{
  "d_mlp": 1024,
  "activation": "tanh_gelu",
  "attn_scale": 0.177,
  "bias": "all",
  "init_std_qkv": 0.0309,
  "init_std_o": 0.0,
  "optimizer": "muon_variant",
  "final_lr_fraction": 0.0
}
Each number is 500 + 40 x the weight over the matrix's rms, rounded and kept within 0 to 999. Layers, rows and columns count from 0. Numbers have three digits each.

# down: layer 5 MLP down (transposed), 1024x256, rms 0.0697, rows 237-416, columns 0-31
# up: layer 5 MLP up, 1024x256, rms 0.0546, rows 238-417, columns 0-31
down237:528501507466502568497525542491435455471472481523512502512545555587527460467488426528504572483428
up238:565481458463522483541522526469564490506507595585531568551497432543472459506471497497482512554527
down238:475523496444506500487515557459506480577507433452459545455471524486525514593490478492505493561520
up239:487485489489454490449492531436476443557432474534439463519491440476449418555521500459519459529505
down239:538475428496521508484526376487510463496494524484538498535494545475505534505505545532495480581512
up240:475521525513501465586491566519521504518477517510520534528535506590516498499519575492488541525481
down240:509516437450563449542473509483511548474438511486477545483487474452415510504563476468499483503486
up241:500513565451483532559491448512485549516510561528494461539550494455529542501529602547484551497519
down241:523538484484521541539523489491544480439458514524461446449529468515559494487491486468520550425457
up242:432469472496482536504527588412491478505495506573496455520460517511491518476517440546549535522488
down242:508479535461505586495530526473506492522401574525436454463472447549436491537491446457407494528505
up243:480531491528519523462512521449442518554496572559467553618562464474499578545413426458519400536507
down243:440606497519536469476515529435516549563476450479438571440498530537465483497578485480539511524492
up244:438487473499436453575453528501547518518433508522508510551547458530561427457564447499647535471617
down244:490542465495470462481492560543452492469528511523507533554445479523546486487401541499517568473457
up245:475567569518566536457550497473531532551509507417539553495524377510511544547547486449490503491557
down245:523453459566479520497471513615440551513506456498517507531524496481523532420518454532495475506454
up246:498569402503450549568465499473477486503545515495502513495515483517499512458470511562515595479514
down246:544542468493473523474474524539479457508454476526469437493552519488516513471457536527459485573516
up247:438511485604557514523473504388507488523467511497532485538528586459413519560507478501510489541501
down247:483477482544515590577601492470464459482495461490535478422470541497490476477499489514556460485561
up248:569510496449481576523483511494548509430482527505499547546494476457497545519521458509506474510450
down248:472502492500486476485491452488482527500482532557460535479502521531471475535476469458481525513550
up249:454487570476557492533412485523462509540486457477471488449544482473480538505460435422579563491467
down249:523486469486461509500518445523541479489528446480509507571557463446552437503435554467413486462454
up250:534534531461466487487529546502453502488456489494556457546593550508504452569550452545550571502470
down250:462455456459531543508520454513565546433498455509477480536589548530520493466461480492482498457480
up251:509464498526472545509406419508526483472490538468461524511498501459516459526507464509520516551528
down251:593506447483462485467547480471543533495464510457496522531419464478438461473430507508509427491555
up252:528464496487465522469495530510466507483513508441556579545571469455493477585539500548555498523512
down252:527522578441541478492382539481535436542508576531431535467480486441480497430487528525461481505472
up253:505492521504562545578565510472524546473555524492490517504515558501528470433547469441502506520530
down253:399513522544489492491490441510492548454502499453528589479514499540464549452510497484491551518557
up254:546460497502452475506585452457437525485477456468442420581456409509517514513457459509488539562531
down254:554526428469457478455503460542554485460461494476485490526511431444437527462445531432528526546469
up255:524487467502470486453477582461467495545518494461508484554487545522489514478574516477568520523468
down255:437542451487486436513470486510474452436473493538526473461432542508445545484504423542481545539536
up256:459434495529476539504499508412570561454528503464544575475542461526480489488494490479447505501473
down256:506483462572505497485522474452527543470508509481448541509494485576503480533472549496529520551530
up257:479551496449513511531503532439439521473557479390527557484540569437516542551509563483569518461487
down257:572461527551502517501432501522538534510490601465524429488487423519600441530535497541490492493481
up258:532508473467495462476478500512560520452501444535531495434478520476484505493541463442561545499522
down258:470515490508545439516446445474488485483547536462506459512505493535488487520502437503473516494473
up259:420425507521533414527461513459461533463572482489491518531509551508431537529498510548542495499481
down259:553570438544541520579518614514446536528506486553444476444532508511539474473545496504392579603469
up260:558468583502499543463494503499525567512482475524496530521509483543466494478511517464504492506502
down260:531474502553483487564535515518451514456536426536503524475581549491488456512495490481530507488526
up261:425504495477507494503508515510447437596533502431490587575412461561523519393412512504478407510471
down261:543453494538593508513513490486512499462528508455486464510500482498521530540575492490522544556540
up262:571529531440466449423456489481432557477562522487459461485487502471517479498519497421465525560506
down262:494484512442513545522492536482467517509500517495422498452488514538491550436473465528590498458525
up263:538453502422532442526542493473545463519530479518510503497482510495516486449468480506450488503497
down263:468517475521497510531453534564515505482518554496554519509514420501456499541498524510498450488468
up264:559538506507457525468499455536500455434486538411531487485468524456472561504425472483525495484539
down264:481521489490503564470544530460583506533474471558469557536499523533552476437562452511519566490451
up265:515600481511469534452540553463508561462498497435496476542492483497470544544535455468421449471514
down265:439521510496634541524475522560521514553510468464484499416459564518457514515505499547488522574460
up266:452512487429485495467479501554533546528523511528628547527450555524541516523574439468464523502520
down266:533551513497556467441435562489475580519449376505501505542483477513538553518614452524497503518540
up267:413522552502413527472476530481446527509528522491506467454536468537475476422456481435463421529526
down267:526546498491445505515499492503477552440510526558548479428579478490465533504483526526440562552501
up268:464534454487499497464520479568476483523442504460561426526504458459453571507530489467499498483466
down268:498506464449469509484577527529550524478505454560416527492501464505523453519503559525494505524452
up269:500436481518554544542480495488463469503466429501490502512487494478526556507510524434506475428535
down269:508441466508571549529509486497447550535530450483542474488455531511445397468408437503511472583521
up270:545509529459510543441521491528536455475505476508555542501556489440512484593468525500406572531422
down270:492521470551536470559490516464487505441491554479473530591402481561472477492514463527557468424564
up271:508469466518501545494588492509530561482480522491553533498525579506507411468491558422556503546547
down271:475413492502545511509454482486504505482512480514477463550487512516467462489489553510470592462455
up272:541505438543467484463472513455479485486505460549493508460462559496547561491434446558559460506564
down272:506491508471458443547511449570493519530536527580501551453558487523564417506527446475486500496554
up273:470496570440566480492515549446521485498534457539480562525531514488455483525496449476491484500463
down273:450459475437526571502414559538453535510467484543481487427501509460414500493602460492517470493568
up274:488430482554464445518393503511523480449558472499474474448519530474479475466533464475528494508546
down274:472547517506565560558505463480525469527503510475537500541515545523453522424491480502516506505478
up275:570509485511488443549489499527556456450507491437536542490485463545457583570487422425492490459471
down275:408540537526507536485487513507506521537497424561492490512499560545542524485569446465501556473506
up276:499532488453457568479441535486501482568521526530524506575451544532529543514512511443479470512489
down276:551467497488518497480472463554491446507479492515485482544498500549493501499451491535487532489548
up277:451460516480491491519518536531451519510525531464532513494546531508467480531466494513484542504559
down277:580505473473486485423508486465525438473498477489459475480541469496518473445479495517507452544474
up278:551416538492465429458450515552483501452478440523499487520465477504542451511533452496457532530549
down278:438521611460507468435443517586510526511465496519518445522508438452457512481478499490498527504428
up279:460538545523526540492515507520580544533529550538442470509499447472528500535455550569439475603512
down279:584501468523420506469548469561430549470490494500511483475506554489622508524466474482534482447508
up280:563568528478535450455602512440517517562515504524493473441544482544436542492478551511552523515455
down280:500537504585457528503503513543427467540496430515510458567529520546524417475489453476516478479467
up281:455492501484507453450519536494511518537479478449528479501480542549566467453513439531467501509514
down281:385541448519535550478391466512548500490503508465563470506529446513514525509516512472497531578547
up282:535433460501546438491533513535512526480558493504503460519497456447503457543472474476489562528450
down282:449525501483485503450532587524450471524496539463547515483493529559454456500565454538499490553462
up283:518478504540534508475495487546499486523477542464506488419571489494504535549419504548485473489526
down283:469428547514442492493527516526487520518513468391440488468503493486551505506482524443504488510507
up284:566542446445534457484505428569541450431468488494467579494449448458518464478534549467549475498520
down284:457458537505522528494474529522499551562549561447485484487472517521381578541515499644477509447426
up285:545475497422536498507516469493532521503548547514451478517520497484445489485507520498537516590549
down285:487465510503524467478566441448552504531500452416492568496424504535484497450486480507537513422468
up286:434537544520551539476454451514526481482485534523499504496502550511514460498519489483493498506545
down286:546475534496538488383464436510498479531496513509493531480484513474441451516508510563471417563494
up287:504425500475474440506591498508481534477520572484526508516490522423479514566514482488453452574483
down287:507516603508493481517489484527513507519458374483551484574501478484489440546488457602444480545489
up288:531445431490447501481481541492492464479524468579462513534560569497464446499496556484461526484489
down288:492489508507509495449572534547454536442498452487493521524468507538533462458549471507539498491550
up289:499612398540468530480519525520509436486571461496505493485441547529488556491514512556453528501436
down289:442506458531498492448418492510461500455418443485532531524535443524566463477521534406526463566544
up290:517573449463484503505484500494462454470480454472501415431494417485487480501498454550495454506393
down290:436516494493492518465523451533537496498487509552485514494541547491485514396477454513465508461446
up291:553486569581489566477424549460560507564556493515511437542464492523558470482562491520527439504536
down291:509506493488482523408491551470467459539478506423561490508589572484553469551479465481509475458524
up292:502516452522519513573436553492505509543526517525537525511468488504529517462485527595406529517560
down292:535500536462493478486423416530467471410467498534437495473561502531518545477538413432546529486452
up293:444529462504493505459509477583573482536557454518441479502490559504497492510573491519476480520448
down293:501490485519518504487491516438514499472467562456482525507557545498475506560441545442565525459456
up294:495484473538492465558499447493492423434595533487462512535528519545436507516463488576519496417436
down294:534578412473534475510480496475498463497475441515524489488518514483482456550476502513521410516541
up295:474419431489540522472469483467458510442481530468483540497449553515487517544517461452533547515577
down295:530472461514480539496527516445433477443519630484502447473421561520509484486523537506489425566501
up296:545550493443502538570459537480482467482514483524500467481594446525504578552538491517550521592465
down296:581482505511472499613472498476441423543456440465454467463561543554416478536482516541492462491439
up297:480502504404479567468521550510504463435564487545505532447554544457568464543559503505501535512551
down297:479553416535499546485503560485541491450511469511481552465497619499418474564463546534449434450462
up298:500470491421533484545432467499549458503500438604444516454541512477424466518540574523448511541451
down298:538535582502495485476398492495442491437538500462513562454486525457455607485593327539482538565441
up299:500508420516488496487457502537520491527492496503553501527483444451526597497531521513546479470518
down299:516499608509521488440582439434454435435526513589411509505489547475514503498478505560510362471556
up300:470538533487517466607567492466542433479521605484507533495487514520471518448382394486471491468500
down300:560517493542517470537507506517455497575490509541528458535486557473539520551463519454481466509485
up301:487539509475512423465441532561494463520512509528512560429486542462475490481479560486478505516536
down301:417533490498511449551509477496475515484518494513525486481516533525460481452486530457503516523518
up302:508451529505484476487508544531508462540505548513510498496459459512501525447576512567612440511413
down302:555411562465542532483468468519495513488432446460460528521522499491543558493415585554549488509520
up303:541465515508486443466497463536514470444487474565507439512456588453529541529516479447529470516492
down303:494523490538485443525512495502470535534528469487466479501498480492415459474377508453478526495500
up304:454514476501448557509503461555474460540486452555503443500500523473533579507473522504523502528448
down304:458463495459426460516527475484455505529446472526449469555496624501457491468473516522488496530534
up305:464564557448459444416535473468430473498521476570450499477524492484447505463505530422442584524502
down305:491446485464458505502513507547575428541526452518566452473537550491426413563513445526442502414516
up306:457557549504567481509456559553582493517574515517526473473479461542488569485535496517472493544430
down306:431508527479509476487553536535436500514458538570541442419568541468440519538422469486453503516545
up307:469507406501515584520455528562456515504491554481487538552538570549518511477458532581613515562485
down307:446453525486505409480533523504558561506592576527476438563536550476477481570487526476513518396519
up308:539458497415491463572489445463532569469592503461537557438539497465553497517485513413641503590560
down308:542534547493498488428514500552471575546509413540509469497539430521453432502643527518549509529529
up309:540485541488552576565507487473540555528493480469460472498502519494500515473482530465507456530524
down309:480499506574483448490497498498489475464484522494436554555573537549466507468579505508520481439503
up310:477488480479539449501504574453509535472452538463559547454454595478486498511434495451510456448460
down310:539516521502530471518486530455407516497494501515546538503478529520498485603489381560546418416541
up311:488547459491523516476471516496513465486502503395539499546497517480518519548535489534541465459529
down311:456422513483554484554476486509486532481533449442527501534528512495553527553486512479513531501474
up312:493458493444490472491560422459503444514403522553477466449464505573538454509474520526489551384526
down312:529510478508501495537453443529520468494491529552588487458517492517567500466580463513485646510491
up313:519447487503529560488542538465506450542478498438521536466532471511513570496467592487618470527461
down313:530557451532447582533480474505507483522477448438498463387481520494502538542471505509521504458472
up314:500570534544524416504528475567475445505501493565467480534536531536493533537509442452502501464595
down314:462569473466512551486449425469530416525548514490481494511523455484489499521477452550492453473497
up315:406485490521444548507511483491476435508443437460436452481502464519522459508506462534476529444490
down315:478470509565474542517495544484495475536388547462499488470465480408542529549534509402502546564542
up316:526470556477463476479582489463594414434503429600521570469489444465526470530519553472424509515550
down316:544436459491474495509597418482563503415481424497521543520478524412490469513398524487467538465483
up317:469520473523433471485466600535526575518486520511439401505570556539479550497530474462472492499493
down317:445500484562495546477533469481514499555526510525599452514550431452514522482588488446543453503509
up318:527486469458484451464561418544550523498529465463439505550516446534498538531516540507508481552538
down318:460532501493512506509465501538497482537496450495480487412466503470471459373510563585509530477457
up319:493534561563522442569466502508515450400491527525520505449538512490448492574550525526543537470425
down319:463420582463498524470455481497505497523496494491516557507523481547501542489554504483483482520471
up320:594439539473471486459477438503497481482531458546521469428484445512429529547507534458474496508502
down320:510549437529572563484445440461458543461563465540512505469516525437497421499509530470491453546543
up321:539550460468476511566584451492506545536526493437482504511436554477625531512518515459480545517562
down321:546485535453502493582450532443591457451464553609530446485586530448479496585444517547515550543498
up322:523519481506489413471438473396434474500517520525456484459433486489493525511492533526554523581518
down322:543527554543541508500565484470493447522480468516556498520435519513492537394485452467449458458513
up323:480571478466469510438487442534581481409470505516571551470491511505449505538511524508544486410520
down323:587491498471521421480450620516480567462477478465487465481459478543479512513512506426515478528473
up324:493495461505478547435482514475457506502544513512422528487486514414512527495450571530482461484523
down324:520509522469517554466580464544517476488451489480521521443494423499446551523464512551501544562361
up325:467495554408469508494547558520515596484441570463542484557445465479534552562492540434494617497555
down325:516411488553499484525574412403546586513533561457522444483488520506542440540586485462470487509440
up326:540510508566536513503541505524497523481456434528442472504464494483441493529491403499493456518515
down326:559465477481510387527517545517519553458503492488516443521481532503480528486474569495526471537474
up327:473448564488517589540510467511548498527496521503499498541553482492488521469476564480528506570523
down327:584469473528452549473435498509490523492508473499515537541532491469536550538473445488462463500497
up328:576520487468530519507607470448530500514503527503477467472485491457517531548464482515517500536504
down328:481431471518462530527531467484501506447481498477541479491447559555482481489483532511535498502547
up329:548528468550507556469471610528470540478630547443596557504503489497563451557505474502488530445455
down329:499472461464453485525478546481522444473512508520486505413499454492477508452504573606490506474533
up330:521520494451512445526495539433554459567555489451544470498582485526491516512483500515486498453476
down330:561497491553506523500522457528519472482465440588445450503463521468463440540563515475451458510501
up331:567496477475510548501502491490482510485577481532518479599556521509495446539494476572500502500543
down331:438457504462446512476485456464504523407473508504539459467496526480506582481469562552406473492525
up332:553514510437511551480492501519441555530485552545534541534504537398470503607469499517493528606365
down332:508472482526503551607460551541464525512574511556520427584450466431515515565593514520433559527475
up333:490554451511497507481458534537493462502441568491545473525503432518433509513512472511462438579551
down333:421527534464520450545482528509391467448492524516441523456534532497531465546544540468512600509424
up334:498439462484373411538466515431557524432565517513540506563588452459448544523574493522458479487527
down334:509484580502519586496416418495521538538487522490503514477455520512453465526421558559514547511511
up335:470442529480475510498501470543527498506541537504481498484509479391514599489442515569465503471474
down335:509507459451534426581496530501505501465536515514508485526509485514523508596470471522498497563458
up336:498548471546475515488489517548522525471515485500467476495520499556526501467544550537533505515582
down336:504450519421437445452483525498557468484462537545452488452540551464424492496577524481552506445484
up337:642425486503458571434480525481434499488474552554444458458464526455616503549447525521517507595471
down337:531507527470500463471500532406499446508462439481439530536507501459451453487461491548478522570596
up338:506451525433548502565500553537472504486519504482527468517539514541558515472439481509545558579486
down338:484510478468463531449524472498565489505555497491470543443502519457522486543518506507438488483524
up339:464551482482602543450504555496532514461513597491526436613571489486512614431433464501482470488509
down339:533469576507481527521576450529465420524496504415473490398532478491584512549447494433549496513446
up340:428488501555468502510471434492438472537490488463554535470552488507485471500524462627476529547506
down340:462492499481443532413463496479503541480460499533499539453407457504478510392503440540460505520471
up341:504482505518475528510475512502484501518532502465551456459546531495455494442514573469532462530480
down341:470478476508505500533495505467542554502516484435485527556503470362572509474539434522540525408484
up342:488551494457552476462510472485539554466503513553468442562545591488444417505568531562549531475546
down342:485464476591503528446503529497479492537504502541570562546597491474502494588475565530583435444489
up343:498452607496554489474435507392532406463503544492447582509497451521565472449510494495504504469563
down343:571512467506561504523512520572502534545506523532520525484463552467562421460566517516488508538483
up344:455507481427550528538520501469551468474548489605506518496547570455484554469517542435467560514605
down344:549519473540454498456560532535485514505488501492410515583409517520541445469517540563515536502517
up345:498511478477489512543531488542474540487569448509557471527567494481524478471483496532497451518524
down345:415503542526523494556464526545517464438501521541510538465521523523540506474527491445513544457496
up346:470479502463539512497508477543567485484484535449442499500482538547497519486476511463550588456470
down346:494490518507459463484462455503487473491459499412460535493627500493523429442516440540496536490556
up347:532542413524472580490513491459527532566522513441551515611445520408484475469505573507477503584451
down347:468521562524425515493547479471495536516487575403518522587525477470530461529476440519525515505477
up348:487502504513549457483547574445499525516500497470534502446554528520505515517561443529512491463424
down348:518554557506532495517467527530538516517525460466484464450472503494469511460507495459495477558485
up349:458468519491519522491546477471476410472560501463452492524408439485510472499528462558500519484460
down349:473503471510472527448539570485548506607450533526522471531505550571513488472461545513541525511527
up350:541495492502512518487441533458485478538504485501477481515407476460486561510431517503449489505476
down350:396528549496474560504537446521541547517521545478450526489552481489475484512533498470449533469501
up351:487519474582500469473451535468609499486473498491460519539502526493566510524521473578512503498475
down351:467404508567478472445520531478548476456501446531471462498478487500504576505553436500554521438518
up352:419514467496555486432442490485481402530515439551494467511584583467485448517450476507509510478547
down352:492504502460497513503509523518480573460506507421538552520419426562489469485565468562470523593431
up353:419555458478545522529501528513511532529450508565453524502561470494438530537458522486489415569570
down353:534496529558426518555522477481500508499567529497480535529409511520506476432605479527497503472427
up354:501479504515533600525422536539482541499516514476495509569488473567560448502560528415467489448437
down354:514547471455509515446474458454546486511490486500512475523559438500440489510554514433528576515507
up355:508492508518561468523450566443412581513519543538496479469479488520437518451519514451508506479461
down355:507483465541462465473429426501509500481475562545446458499478517501506472565444521493525486447562
up356:506450474537514493552453488555497446500509545502557568519518521538459421502507542508572451569483
down356:481518514494516511461540475548525518501496516543497574492512501465474497531613448477429572427524
up357:464494465390520500538456528542528494436498539535551511529464543429523517568511469461465541513561
down357:476422468467526433456493471531499518487463553459496557495469513496488612445480498507460435558452
up358:518549482565472510547511525467526471517531481588471601519450538544451519418487548552519520527576
down358:488465559502595485494428516553433507524455589472507521482482508523518479439484541479447490431478
up359:521507528488480481514497474476549432461521455520476499479478490489529504526535528580533517529499
down359:523509507563578452555473477501415475495504518502516446502499488487588509478477477468520511497525
up360:500477530454615497525568569489590517514502553609580519520528499548494535470497547559406454500489
down360:467528533443517528453497461546473485520607460560498515469564440487499540514609483468483423488460
up361:514523554552490502515569523503543472495514433460591568434460513508433550572505497506521509503527
down361:520519501496480530466432526475496527455456502504493559528469518504510478496442462455420439530459
up362:501507504472528452500551516454489464471461522421528588451485567491547493538475503508456467512528
down362:438527540471493502543514456561465526453514524530501497497500486463487480493587505499506512449531
up363:531519400443520437478536473555524526456571506511465508516523512415488509561544512495476487539443
down363:501546441490516480485525525531504499515506484511389475522531568487570503487490547457553504418512
up364:532558494468473560504448593519568556531512507510515552488549525534443488486502444488515535469480
down364:491530506514508560477466405524506557473446487527515525506530494451513495477466528481509453481543
up365:525509486480530503549520507499523532469450444553498591450512517484468474472479579476648518502457
down365:463528480487489461495542428485464531515479527486486471547473445558506456537540453523555521442559
up366:500526484500567530519516527495573467533514521404543543514453544523478521510490464465476513552549
down366:502500462452517521498483538571521569477523516487414472469488500515429552408510450445482537454501
up367:557520516449392556558443539446515491463520394486570560485474500472601518550572469563490559518485
down367:451543541525475536505453510472493580508481453579578512482565472474543470529479532501625602499543
up368:476498544583439503445477448478437493516508511449483530553565526485536456479556507550430483466492
down368:499469526495452466551502447390527464435547530499589523487561453489471494560518523457529462557463
up369:542552474489450507446461454553464478494505583464495536512547488509537537460494559529475519507514
down369:491452438515535468535473531472456495501522492456525493470574507473546518544540577505523518446542
up370:508489481541478466470466491493494464507476521502443563477492498515474503478490508519504469511450
down370:397511512525535528433493549491477523466553502507491550506459538498476512441542516489491504512499
up371:549439482496491568447484545499471434489498464483547545428566464530428604539496524491573456633436
down371:545541460459458475547507540435479458509529515447577429471459433494494521521471542479434518610511
up372:518504536565529501455406473549563484476516548583461518513507519498517464478464517580524472530484
down372:471487482546480533483556538548549446431472467534516468479534567469432480455483553509484531537505
up373:496486493434509479546429479505549535432522530496449484544505517560488481538485499488498545443476
down373:431506492459458535493404630460495479531552560524411481472552478382614438578503448483404480475524
up374:566506507521516495486491521448502553431473538442491525522520476489575535435488483509456520509445
down374:483480446502468497572445494454466513465482480501511493529503446544516540482416512504488470468610
up375:444453476424501504460485430598545473522461511468431440464466428460470455569560479481511481500529
down375:504463469559466534536492505458514585479519538480582479539455505481458483457462531517458540529464
up376:548527483440425515569540537512503529517588421525551497481492479469459407513505506531511540529436
down376:514558457534493523455524501519562506490413544468601531478413445507543520500516509480542463432512
up377:446561557526480489443473507510393434496464534475567434531540505514467525517496546521541570515450
down377:508400574472513556493487556511488495526558569504529577600529462468507560523426547461498459601574
up378:463476466525467520511447524454483527485502516469514493506502499529448504465418508538547563488448
down378:510544524538481526495450520509417542551520484482510467547497532536512540584457539506449466481402
up379:504421499483525472554536563454446553514531544420514516566444462560555474440438512419478529563529
down379:484503399569540524487479421471588534541505510548534417394535489504462504507488506515451595486493
up380:590541491495513460525495416546487476459479464509551491504530403404511473534477494507493522533465
down380:485552549544529478425522455592439516507543476466544536475568457518525502505481547510540508432476
up381:548459420454479480516573501506549512584466499527519462512512520494540487486515507482567512518519
down381:502538510527461506477464467506463498438489509502445524477488483497552482480449524481501489460484
up382:519410439480542526580487586501616510479467495489485464505507452477520476514532519512494494467585
down382:562518459517561505501555472509437438421453547481501545480460506607507523549518524462520495562424
up383:532547488492553547493543506509532471551471539502483487488565442475583492529559504528489459496520
down383:481523496481508519471504622425480420530512530553488527499494502537556493517503533529469506527491
up384:614525537480534451505471491517499575550530378569513541480548464538527477498471542493477539466549
down384:507447522484488471519460519511547450519467513547514454502501440472477458557576506478421488490492
up385:515500466538526547546506527490523497543478525439570459477495429514471511496535523541512490467495
down385:523495519485509497513520521506484458398492500464522548436493514511513531497538539505452512477538
up386:459514506437506510505496533471537559516469519523537475593485553532489546602534513474503464463508
down386:544485571477526534534445539503579515548518552457543513514477453513448530545603516541471443571563
up387:582484462536514475573483489523559444526465550517519487510435487473499495472512466401491538488526
down387:464508501446495467488528468466476484534482528434462520488498498523441538469549567523452478558494
up388:511492418440517527499509498451564534522477528488476546531524496521506444443525481527558578526464
down388:469476500498509492482529504497531493407431495506453537548446506532472458497510549547477446449507
up389:488442500506472443488463499429475454500472499544495503506495434539513463541525479453576546459514
down389:502565450525535547539470513525481526483528495532532437516443515453449491486571464523532374543529
up390:509533528472493542490556478552534460504517535464473490521501529585479466561505448507451530519493
down390:558505484501514467516493535476451454507474543517528467576578521453429514530478469481504533501448
up391:508552559499453432543551490471531525525478547522531513513564524516537479528484488441513496531509
down391:549482453517542524423506498505487418531548502523507488534469584510504501565496524536470510427505
up392:553474466426551488541443444509481520457452468497511465505522511501476542497487432474427471494587
down392:519521455589481465490457478556538480462495469484433467537549525458505534541559490519504547497451
up393:470502553453498479490553458473470445461463521476554555507585486489499479446565509503479465516492
down393:448508470480484529517466476512433498475514481519470544570454503524455537533476502417518510526537
up394:517537513496476472507584500412528474498511494483463523551529443467448521529513448502495564480497
down394:484489439481518582513524508528436532493503483543540461478504522448530511500528524545506456414485
up395:581470448549506397527463507465493445465496512493490519570514459527404515475515491557543508539503
down395:491497593430435568507553545541541514558548475475476531541531555545465466540535565504538539498503
up396:474518562508531458570509448538487470508543429510490540546500489535528498509565464536511473510597
down396:509551493412508507485513436501539461472470526447512455509536497515549478482491428535461457508475
up397:499513474524455511458505469501487531520575545524504496576557556516475497524539491525499576565451
down397:434456564400473514465494498470555530501529472531456492488476501536483454550494543443543577523516
up398:479459512455504531557490513518495565543558439526494536467550497489545534546495554518479514545464
down398:526514545479493475467493480487437474459483512442512488530482488462497483530522571514515481491496
up399:499497447513547473402507468503498561500553555440488566447516486552498506542480467534543580544486
down399:445509504533548507503537548546550500516471567523487496476516484549513544537594469502481517463456
up400:508516495473485524483540474478584528410467527467596429520523454526487505475478550526542481531523
down400:468483520469448484486525516407527518515517512499544496514463529504529501570539449501532446533441
up401:555516517494457557510545479525555561528509533462468451484490498521503482498496584498495566503505
down401:486518479529510463461511467502461443463474502503482439460470571499542480502564530594521446472542
up402:447453477519486549466493546470504496514499544495511493422507471533520525476569458471503449551529
down402:454427492532513511504533497585471488460516484453534449487529610560442410504522539487456508477498
up403:508465500615496483472450479480467482515463515498514473536514536557536414494425482558445501531452
down403:537444432533481525534503516555532493459514514466453580529523493473499516512557504458518486436479
up404:422438539542545533478508545494446463487529561439528503519525491413468537479456479520495527541481
down404:468497474527577470580458496555544463451479483510519492483502531515482465450475496531531555520464
up405:440482470481494460416534571558571536496502513489507477546470449518483514471452489464515471453460
down405:481550475490503486434403452437494528467533508541419516518478414539639586522534581444466561530497
up406:494580530446489483483481508474547437494537417515475413507416443520468516502473476530486561532538
down406:466457457524530555537562506504468504463497488461441444462499459504457489436495553485550433492464
up407:469503510545480558551496447461463452484494460512488479464464523499489450524517549495447512472485
down407:555519478467505521557577518423515571493493548432525469531468524470568513419505456489446433541451
up408:522527552422538382548484499482485513545485502518515613530520539501498543544536492504419481489541
down408:475487362509482547483439477458530448476429476475559540479482554454509497501498504482554513478523
up409:495575512564513489505487503399526487574480445474534550514450483491480552565511543527512558532490
down409:506501520535558463523477462487478467568429481541441553536481434402546437540436488500463529540509
up410:496419527464468545489514551480520575512472461406500518506503501508464471485498405516481497516551
down410:459538538510533491522445525482482511432472533525479542483570513525526551517506466510519482448528
up411:523472546506417472554496567509530389463401568466531496535541488499504498571484398514605521478481
down411:485501457555472539501479457443505514512511513520495487474459604461468542434529450478559523535434
up412:464433541502431501523537505512505505493537510451483517480502497535551549476495436498444511426464
down412:517474469461578474490506478464538464491467450497457498455507470544503461477539549527539531479498
up413:546516560503604523523424502420493456469513429460607523556565546468424515585509460533583507481599
down413:493441513489605529487481516493503486507570521530477573445530528440512554493560473514506469463503
up414:569465467512531557499528394511556454452500488508507509523457524441484445554523505478488499500517
down414:355541473502417492482465494576488532457473460551443508480510658468555501518482448494491543521502
up415:537525512493582566548549400471507452529512505541463471491455576488589449483480466567506550540495
down415:491514543544465506547480500445473484505546417526519532469480524505513598489509449535450509525551
up416:527525548521496509510433520497507437472438500444469541491449531516500603519387467559472498555521
down416:535527390493520493505470509459509481526518526523472440523513535519488512502500569481435475479405
up417:495435483446511406478488514521551503526499486512478488555470445460539471487558477532494512457407